From a checkpoint of a small transformer trained on Wikipedia: vocabulary 4096.
Each number is 128 + 32 x the weight over its row's rms, rounded and kept within 0 to 255. Layers, rows and columns count from 0. Numbers have three digits each. The size before them is the row's rms in percent of the matrix's.

# layer 8 MLP gate, 320x128, rms 0.108, rows 81-97, columns 0-127
100:170143096095140143128166107126178122117154087140126100089165150140090105118157041097133169145200075161103152069142135103132101097134146116100106081132174047135127113187127112081116177123129068183158118138132105067081161148112156099166154154123065105032102169109127133101145127118129138117081132134119148123137179100091179099095169126128119079128128116171142105132129148097114153098190
110:127164184131114058147126116103149126108156185110104154126133176127105085139134154119166132143153120122094114144117172081159137175186108189083128043144132126136140159138109086161075171128166132108113090101110167136100119166116173175156134138139130140177099174136123105122132121147179150095044115152122150173108138142132116135242120139170106156101072150181092121162174103151148099077090
102:129111141133140102175087134141137123094224185157150090146150093107123110151099224180155178083191149150102094129116080114111090089086122218168192089137092110135094129070139125139191174101094153135112128099153128108112108161183063091134135116095108144173136105140093100173079122186139116115113078147111125114117126157124137118132157168138140157130130067129117128107123113137119119087107
083:103143106168108063114128162111088114093169182116079121087122114170140146100094082134131097074059126121139158112125081099149140147148119180090124150129137122096183107129123157153109197133155123099102179191206090134137140170088131158101127182138089151109149107122168092140125108103167163104149107083144078126126123149167167168163135146142116102071154170124207185192093121092146109164148
103:113148096170123107094115175090080057088119074060136107120141141085125139103099134184091120097124096154162110090111114153115219088128099141109172125138105185128146108078090155146119098103098126160184158165135116138140093136102130153129143084137115109197150117134138110179128127165109193107171211097102162171172139141145127114149125128127219137092086113114172133099101121119194148107133
071:125091136078142088151131084143050086132141130128159154086127129182170126143079070126129171171155178127082124173124089133146086147143114096191109161129165152161142080207115193155080095169124142196139125115128125170102082187101173142136143139111060088114138078185123095188095113126126085153127078120152126092126136114113122069128101146153142111147121150136154105105160100125139159083107
102:155120136144093123168135129149162128149097139155133118130144128089068135153158124113118078089139173119158202164164116038075125115163154079165167108084157057133069114123181147189131073096124102150139112142095161158122144160134103136169177125133149164121182136131165139034127056109109159148094118094074124115125116137170138160159158157147177123100116106122164153111136123075095118075093
080:157125090140105147128090141136074171100120124106039121092135099057088118173105099191159118138078162090154159065121139171081162121146156146123131164082142093120100134172161127118117117184148121151116080177150102160077182175176145115065175109090132097115080111135111168099096110152139097122133110165127145059114129116108106140140124178115110135102116131157146091140163096181168147207155
101:112113188068188107130170183185089146148144146122146161158083112104079112120142116187079073095077139188113196113142100129168104136115120180153114113138137132157100194082147143138095151094155198156119149121107144130076129099151065103143154112056100102155111159172151138048154140148147141064128080146071104130109126121118112132128150148119090135085079105141128106138111126125086156129158
098:110104137200160108134076160133108074175124161141151105123148170142157119141114122119136159110121100169082165129141148155167176161106145094096136043144120174140155042151124111153098125118131140147084172099174141113100184135157146120159124177120128107126122196145116106166197140069183083119118089109119152075128128101186238154082098105139139091115105098119091143165124115120142121108154
096:136126086161190102106123156180115128147151184127028098115082136118160120146129081116086144178077106146081106091101099112076118104137144148166147150174075132127171139197116125106097157153119111147171139081134087102147094084110154112076117073172121144133164174116117162146096132144135145143093119162127130139113145152092138140172053160098160092108129144095098217143116181129116153168182
100:066104129082177109166156083072146178159149111120113153144112116157105181071174125161120145132140113117106129101124127082127106107187123119151153120095118125136135127114122138088097166144136124170148065108100151140141173106168136184182128112124091138121111143169125150101097111096132105114149157149170127075081228144084090124120083134185128134185114182094187171220136150117071090106103
097:099147229088181114161152106133155104156122150169115123176130178162117088126100100144099151176113111162127074156136077160112139180088124130083133109176161147092067141138151135117090109105100145098105161096065147120071160057081104137135115094120111130157135159101155164162069109099140131102136124157082098106132080158157171106148137091120144110160058100079127127107161167088149161103069
100:113097057204099124143128174113093135133109183133095122095143082165118123183162096148137158114102119089113145165096099174100161142144149122163134127162243084110105167132161101075142134141154145212083130129159128176075154159151145183145108143152136140106124107105063126151120098134047191105135166150100186104130105112116113179092117123113126138158130111116181136118131101080112136123104
094:121130085117210149154123129129109066038173120131127140098120157150099123080168120123099082144086126188192092081130136106115165144162175135088150115137055073164123171101122206136150173128126113142107165098055113147124074143150140104110120142102121171141063109151170223144152161084138147136114132140144126100138145180163108132161153154133129114121153163138162155102136108111156111154087
104:113136111208094138154052146062093153089125090134070246132132139170115127088175141099113093106157147138136169113110101134113195169097172139130135128125148126100124168108149094141094096156144123200125155153122074112156108150135112057148152138144175153116106152167123147178127104127073128101098155142139213140139133145118165149150140121142137140114123101156149158151066131113100162200111
103:133135065138064099145107083134057096110096102106113156149181116125150150115135117134159170162070179162118176112090141161075162164111099134101140121147129132024146121071175126058137157116142146147172164178061156067124118158135118110128103113138134126139158162126120135073097155117132178122072071174142141111135144119169144154064106128120086103066155109086121128130132170117116170133149
# layer 8 MLP up, 320x128, rms 0.108, rows 81-97, columns 0-127
113:134150125152182097103103140123077141099115176108139130123155129116157083101171129161174142076142169123137107098125108133205085124154155085112084125102105147155132216142105124095106143091169173074089123149067103099108094048142109176098075114136122175148143129138095116094145123110114099096109107172195071077188127164128129157152155137132140091212121123086144139148135125159180114164084
106:090160089158155153136120150109141117125073073125089104106109125129113106120130167135121102162163111021121154120165102148134121154043122123092129103096100153172127123155116148118108077130095050121115106179159155128115102090124097160186173101122132051120132119109127148179156108181101163140136142156151153111190156120139131074129172136130142199167164123134031153109169090109175109114148
103:137125153155188154141132147139249120134147137101103107125120134134170152133146087108142087156090058134129135112097119146128101160126149105154104103139102185115086117110216143130069083159119105073192199159069095136119151119122187134110165123108141083123116130166131161128119171106121175164097162163192147120165133126188090100187128119150157081096111156108117149133143162163134145181136
089:096162086107139129148165207166185115167076134090103184116132115117064112166190175127092118070093158146171126116129177136084128166169110121084146103091147115101180129109108084133123103141101067179065102143186106088107164136116130131119074156108189091186109185139117120152146126133122091113161109111166129143157118094174111094116189135143132051126131131101151135098158127088133113136103
095:105139141142181160122142091155096147146078123153146179094122127160203083143154132103206085092101183152152123153118113132187128132178122148121118168108196111110111080127118120114123117159112127150118051118136109139060117133117132084095128099159138135066124122091085094123060126155091119162138096146103167139178167180142081096120132121118123097094126133180154094096102157049137107047092
086:136078130083157119131136197149066121138070144102100175124092105149175162146132108158084188190150149130119111181167165111098117155175156070162138168101145157170105130145129139138118116155129158190141095117141142102103107101157106121155123139092147172081178099142194095127156103188141133148114083160099152134163138061125098079132148160184203094112130108118113123095131114122166134059186
102:141173087162103180153142160075141150127156128153137135111088169110091107111123158169062165130116160088068113157122088164121159092065159112108095153086063136152103135100114093149131112106108111095184131137108106176090155147120146183129115072143157121093075126083191089146167113137072106165155127102082116130173081160124076134110141158193059088130115110090120115101069132097102100122097
085:161042126122127154102141121127138091117138135159161176094136108109078105129168139140165129174154176111136171138087073141130105152137097133117134149145204090146129202208147112096091126090159120113115156136145153160074138092125148181151118131123144068121082172138144108179167195136180122118145113228162139113096083138092048144100155092131117150092120156131113143113144097114191116123120
104:122080112119139146180097182090113111118176139115096076096155133088145094125084107112152142080146136109124084142125142137121124141155076158176108109181151192202108137066166185144182204152204143111127113088116074122121141093169084114112127127190075128111115127139117081147174157106118133181097124173154119140080075119121090105134110154154168123114135067090080134104156120143128178130160
094:118106074146102171132125151093111127177087101190115109123182144168112110168125127108168154097123120089139156157135123155148124095132131164090160106116153167160094108121168115157136127194141104088102103166159195092118156139148157121154159186157175173100118116134103113170141134170181120143135175103085049152173110140127153167073129139176117156167108082085175175128101127151042202166130
096:121114084187093151163154083119137152179082187084121139127101138121121140141100183162124130065135144178093171126094144131093141192062142176155035154160115104136081185147169164114139130169161109088160147101165162147144114155120060174142143187146118130130132090126116119122085135147120103118100161144121151183138141155050120139145093131158116172156112115069114100095128164110081080104128
096:109137134152151089184162120146093136062096132125140167140093102088115129072107140092070074161027207160154100166122142111091116091132080165057143154104138112131160156114122126116145148140143101160110081130150151087155094135179094129127163049144113136126076046147136148095095110124119103129107101113119067115121154122122084194116124091110182130127101091112149161173170146120092139133135
089:092141165126128092132077164068144127172108192137178124178125064146068131112098069146126106132101111144105158128133193178130121146144144104161093093164131134153154135144194138130082110131126201086149177128129154145138116131176116160124122105093132148090175146120073104124154154174075118121160105156210183131075160128171165098108115127138148102163142076104120131060094173176104100118148
107:140044157127167126151152128153108198110137119133125140086129120128120116094153143120203059024139131131245167159195153142121166165180132101172094205146109178133199148120141126171103097121141164109104142160106137111158175121120131149099137156126163114204146119113142128117120117108162130125118099103142104135106158134141140134119145147130122132118135155138144101151209170147116116079101
096:128158124134135184083129110155076124135136143074210178123150124135193085151103164104149187138083140170139153132126155119107129197065076147141170122133143108162097151186093125117143160136110079186088156043126115135159087101140109119108142128139184144172172115114085073138106070098104158127127151133130124127161071106095108128128121141118182108051103142159184162118108121171123100100130
103:172181125183086145166108102161147154130107151120149076133147082132188129194121141162160174130086080085137058145105140121146126113125119099120181100150122105138115122101117143175127149115092087112118094113077154127073086113070114080122121138108098171094179091062107124088139071123137136124121133206126092102105114157115108070129174142096082143104118099079123082158158078120189084119083
107:065161119156125119198161140114139070164138169085104149128107132145095093134081121153133106179116049146113094119119141069137137118133093114102191194054121115076120091104112111147139132143138147076116108148104120072178082132100165147100150137124145087128168144161055122115124109147126143101193157116139108120172150132072154180166127132053139129179095130077130142131129128102062180104148
# layer 8 MLP down (transposed), 320x128, rms 0.0633, rows 81-97, columns 0-127
112:104157154136105109138138149130132127152176117121126121108124116133160124149080106114156174155133078144152111094153126098137077109164124091114091139110096093142137101143112189116154154080174172085108170148087113173159123113087107097145058069118144111099071066177148179107203149145103148143176114122140131125092167150154233092097150193135157122128113100078178167083065134154170099121123
107:064147128067147120122152150114122118142092150140131190047106122127037170134100138146118119176119155111138193137160130140158170097128142126151148126113170069085136141110126079128140130153129127156126091160097148146145124068154145127112171109141118173151178132126049179188134117168088139095089099168121158112107136050083049151151195077169153140145106133129150129163120139138130187149135
097:113140203108189127144133116089126084116080185157087108131135079130145107129104117186117126126123131132069121098112135101120144125160198178135146107114106103085114129107128151107121142109089149182100072146093114122166124119139153140161139201148183132139106158117168077133080137118123058110127102088087127093198124154124142097183084059150118155144139112175156161154138085022170120144121
084:203087146178096110087085123059132130119158130153134078165109119162167139112073114107079133151105043092123100199184096135155139084141139127143129125112073152158134093170134163137103155150145147124129120060092110113090109146145132107139176169178101142088057128111183137113092113030172154143144115155065169143131130099082135114146174102131135172152131133139121116137126173099118127156116
103:140090215107152132096149138174146150169187083167164187107109190091162076115059137133152115145129071072150185109136114130140118168141156135165126179171142122108140120099144125063153162179170089157178124142158149207142111127115101125156117171182197140128106101126099113159117148121112086157121137141117128177178106072108101180091148079131080156136149137143130092145150110115136131139125
082:132097089084142104141139142154143134129121108084161105143116124131157146118117100188116083144184137120178108133111080102125126128122133123111141182124099118071113142158122115056114123127110093091145156196094100168118135176063091139141086104161096184183117167118123146125147101148102048105070173061180116071062126106136102103127118105142091147114163168156133103061106174159053092100143
103:122128128111213127143110137104140120133146089114126138126095176148110113107132153190127139156157081129121068105138119121099131103116121108136121150127095099127102124111104185123088158113093148131081126160183069129119174156161140136162134068104185131147143144149158122168133180197140125170168125180043142068130162022103151146091156145153074121160114157068154111053156104144111130146183
088:142140163101170089142148142163181179167122132133134153168116182138146155164107175092139112113136150118132119176144165097077164122177165135126156133128064164130186089113116081171124133094133163158112130117089212062136104158114100102130164170180073137110092115084152097166153130013127120135132134125128141089128113160136208165138138151129148103131138110191081132140118141086076122107097
102:126037037134136125100073123183128120114170128116089114163091139179070131084161138168078133096129133084144131081056172157134154114143093183119114113125073135114098122150143145129195089129101095181120078083120078131161142121111137077103116132092167112155116136193086166103085093109138149109118144147165171115126169135117148087134126123175112124165097117118110144084156068112094116109086
098:140149120101145147167110059115128150191158139125086106112113094127088158094138158141159133094093180161106134152079178174138102107124131151154152120132094127154059083137126144067154128134144135116077110156180136128105119112178096123125168155151106144146108121158120153111160140115110148118077165107162107147181051118122075075144097087129069155101233072105170103051127191118106131108134
100:063109150175157164114147120070148140126093118126176169151162156128129175084118123139161103086141094095104163133166209086131114128158151133131120117060091178129176164106143142104074103163173173198141133162067086156157103189126073154138147179159144130135092122132117137142112110103166116097142123107133178115113100070120151127124155139109192117180135142105115071188131097107143116125050
100:144084140127140115053187120147090198117144112090094089147070084092116131185188148111129174141141171190126200113172177107108183102151084123094127116118150136114051115094139110095091143126086131137137147144158128158140138074122142072127107127038081112122091131096133098094120124094111104134133139114175135146156086091124051139151146172121057120111123130159131164119113094137140115153168
096:101094108154125135143169196102163107129180107143153133177133122145115187188168134112164133113131120094142150079124012080149117123145135155132149104075171088086106155126124137106108118167145134127122129115091087094133125138069129092160134165185173038159114165122141197145154150097175155166152133136115128106158174113049126167097129162153106122185138152125144131118120143158121068172104
088:156166129155151121161138185123140175146110119121103145074145147160112179178135125157087104080155127165171118185171114213102157144157139151158129107111157119155066142154134093091188155148105134150122127085160186145072083170142134128173141085131079150149096155159113127111144095134118117115133189131140140160111252088119089105126123117062161105099121162163114068110117159124087137105142
096:136160166118148095150126147122054092151110092145126099164079184100179082129107108057120136057207147056176132147169132147106092120159140136126124118109157165171135080161134117194114115120108165161099152121119117115111143151150105122151139123136164095114096119078121131107138150102205083164134167131173169140131146139091179123121190122063066100173135125071123144065117158102126152100145
111:113096148138140155106133167108140136147157104063133145152067176133139068102159082161139140109136147191123109074094114189125154120179132110166116140167157122097096138085096190160119114107093172123121092109106151126145132103150159146134118141139138138091118131104206091071119119000157102133173169095142164116141101090102148143180150198132135067137150129147113156076092114130140101148103
101:116133109123088162123103116137114155173106161104080178134176185139126135149138095098062084177114070132169124163146126140165117070154107129116131138138118115116133062145133149161146139172160184156169170111098127168124091140145099125133147184171131129214098095134101124112165162125158193137101142191183083167100129158159142177069156143104120180133092096119169089127180164139132073080108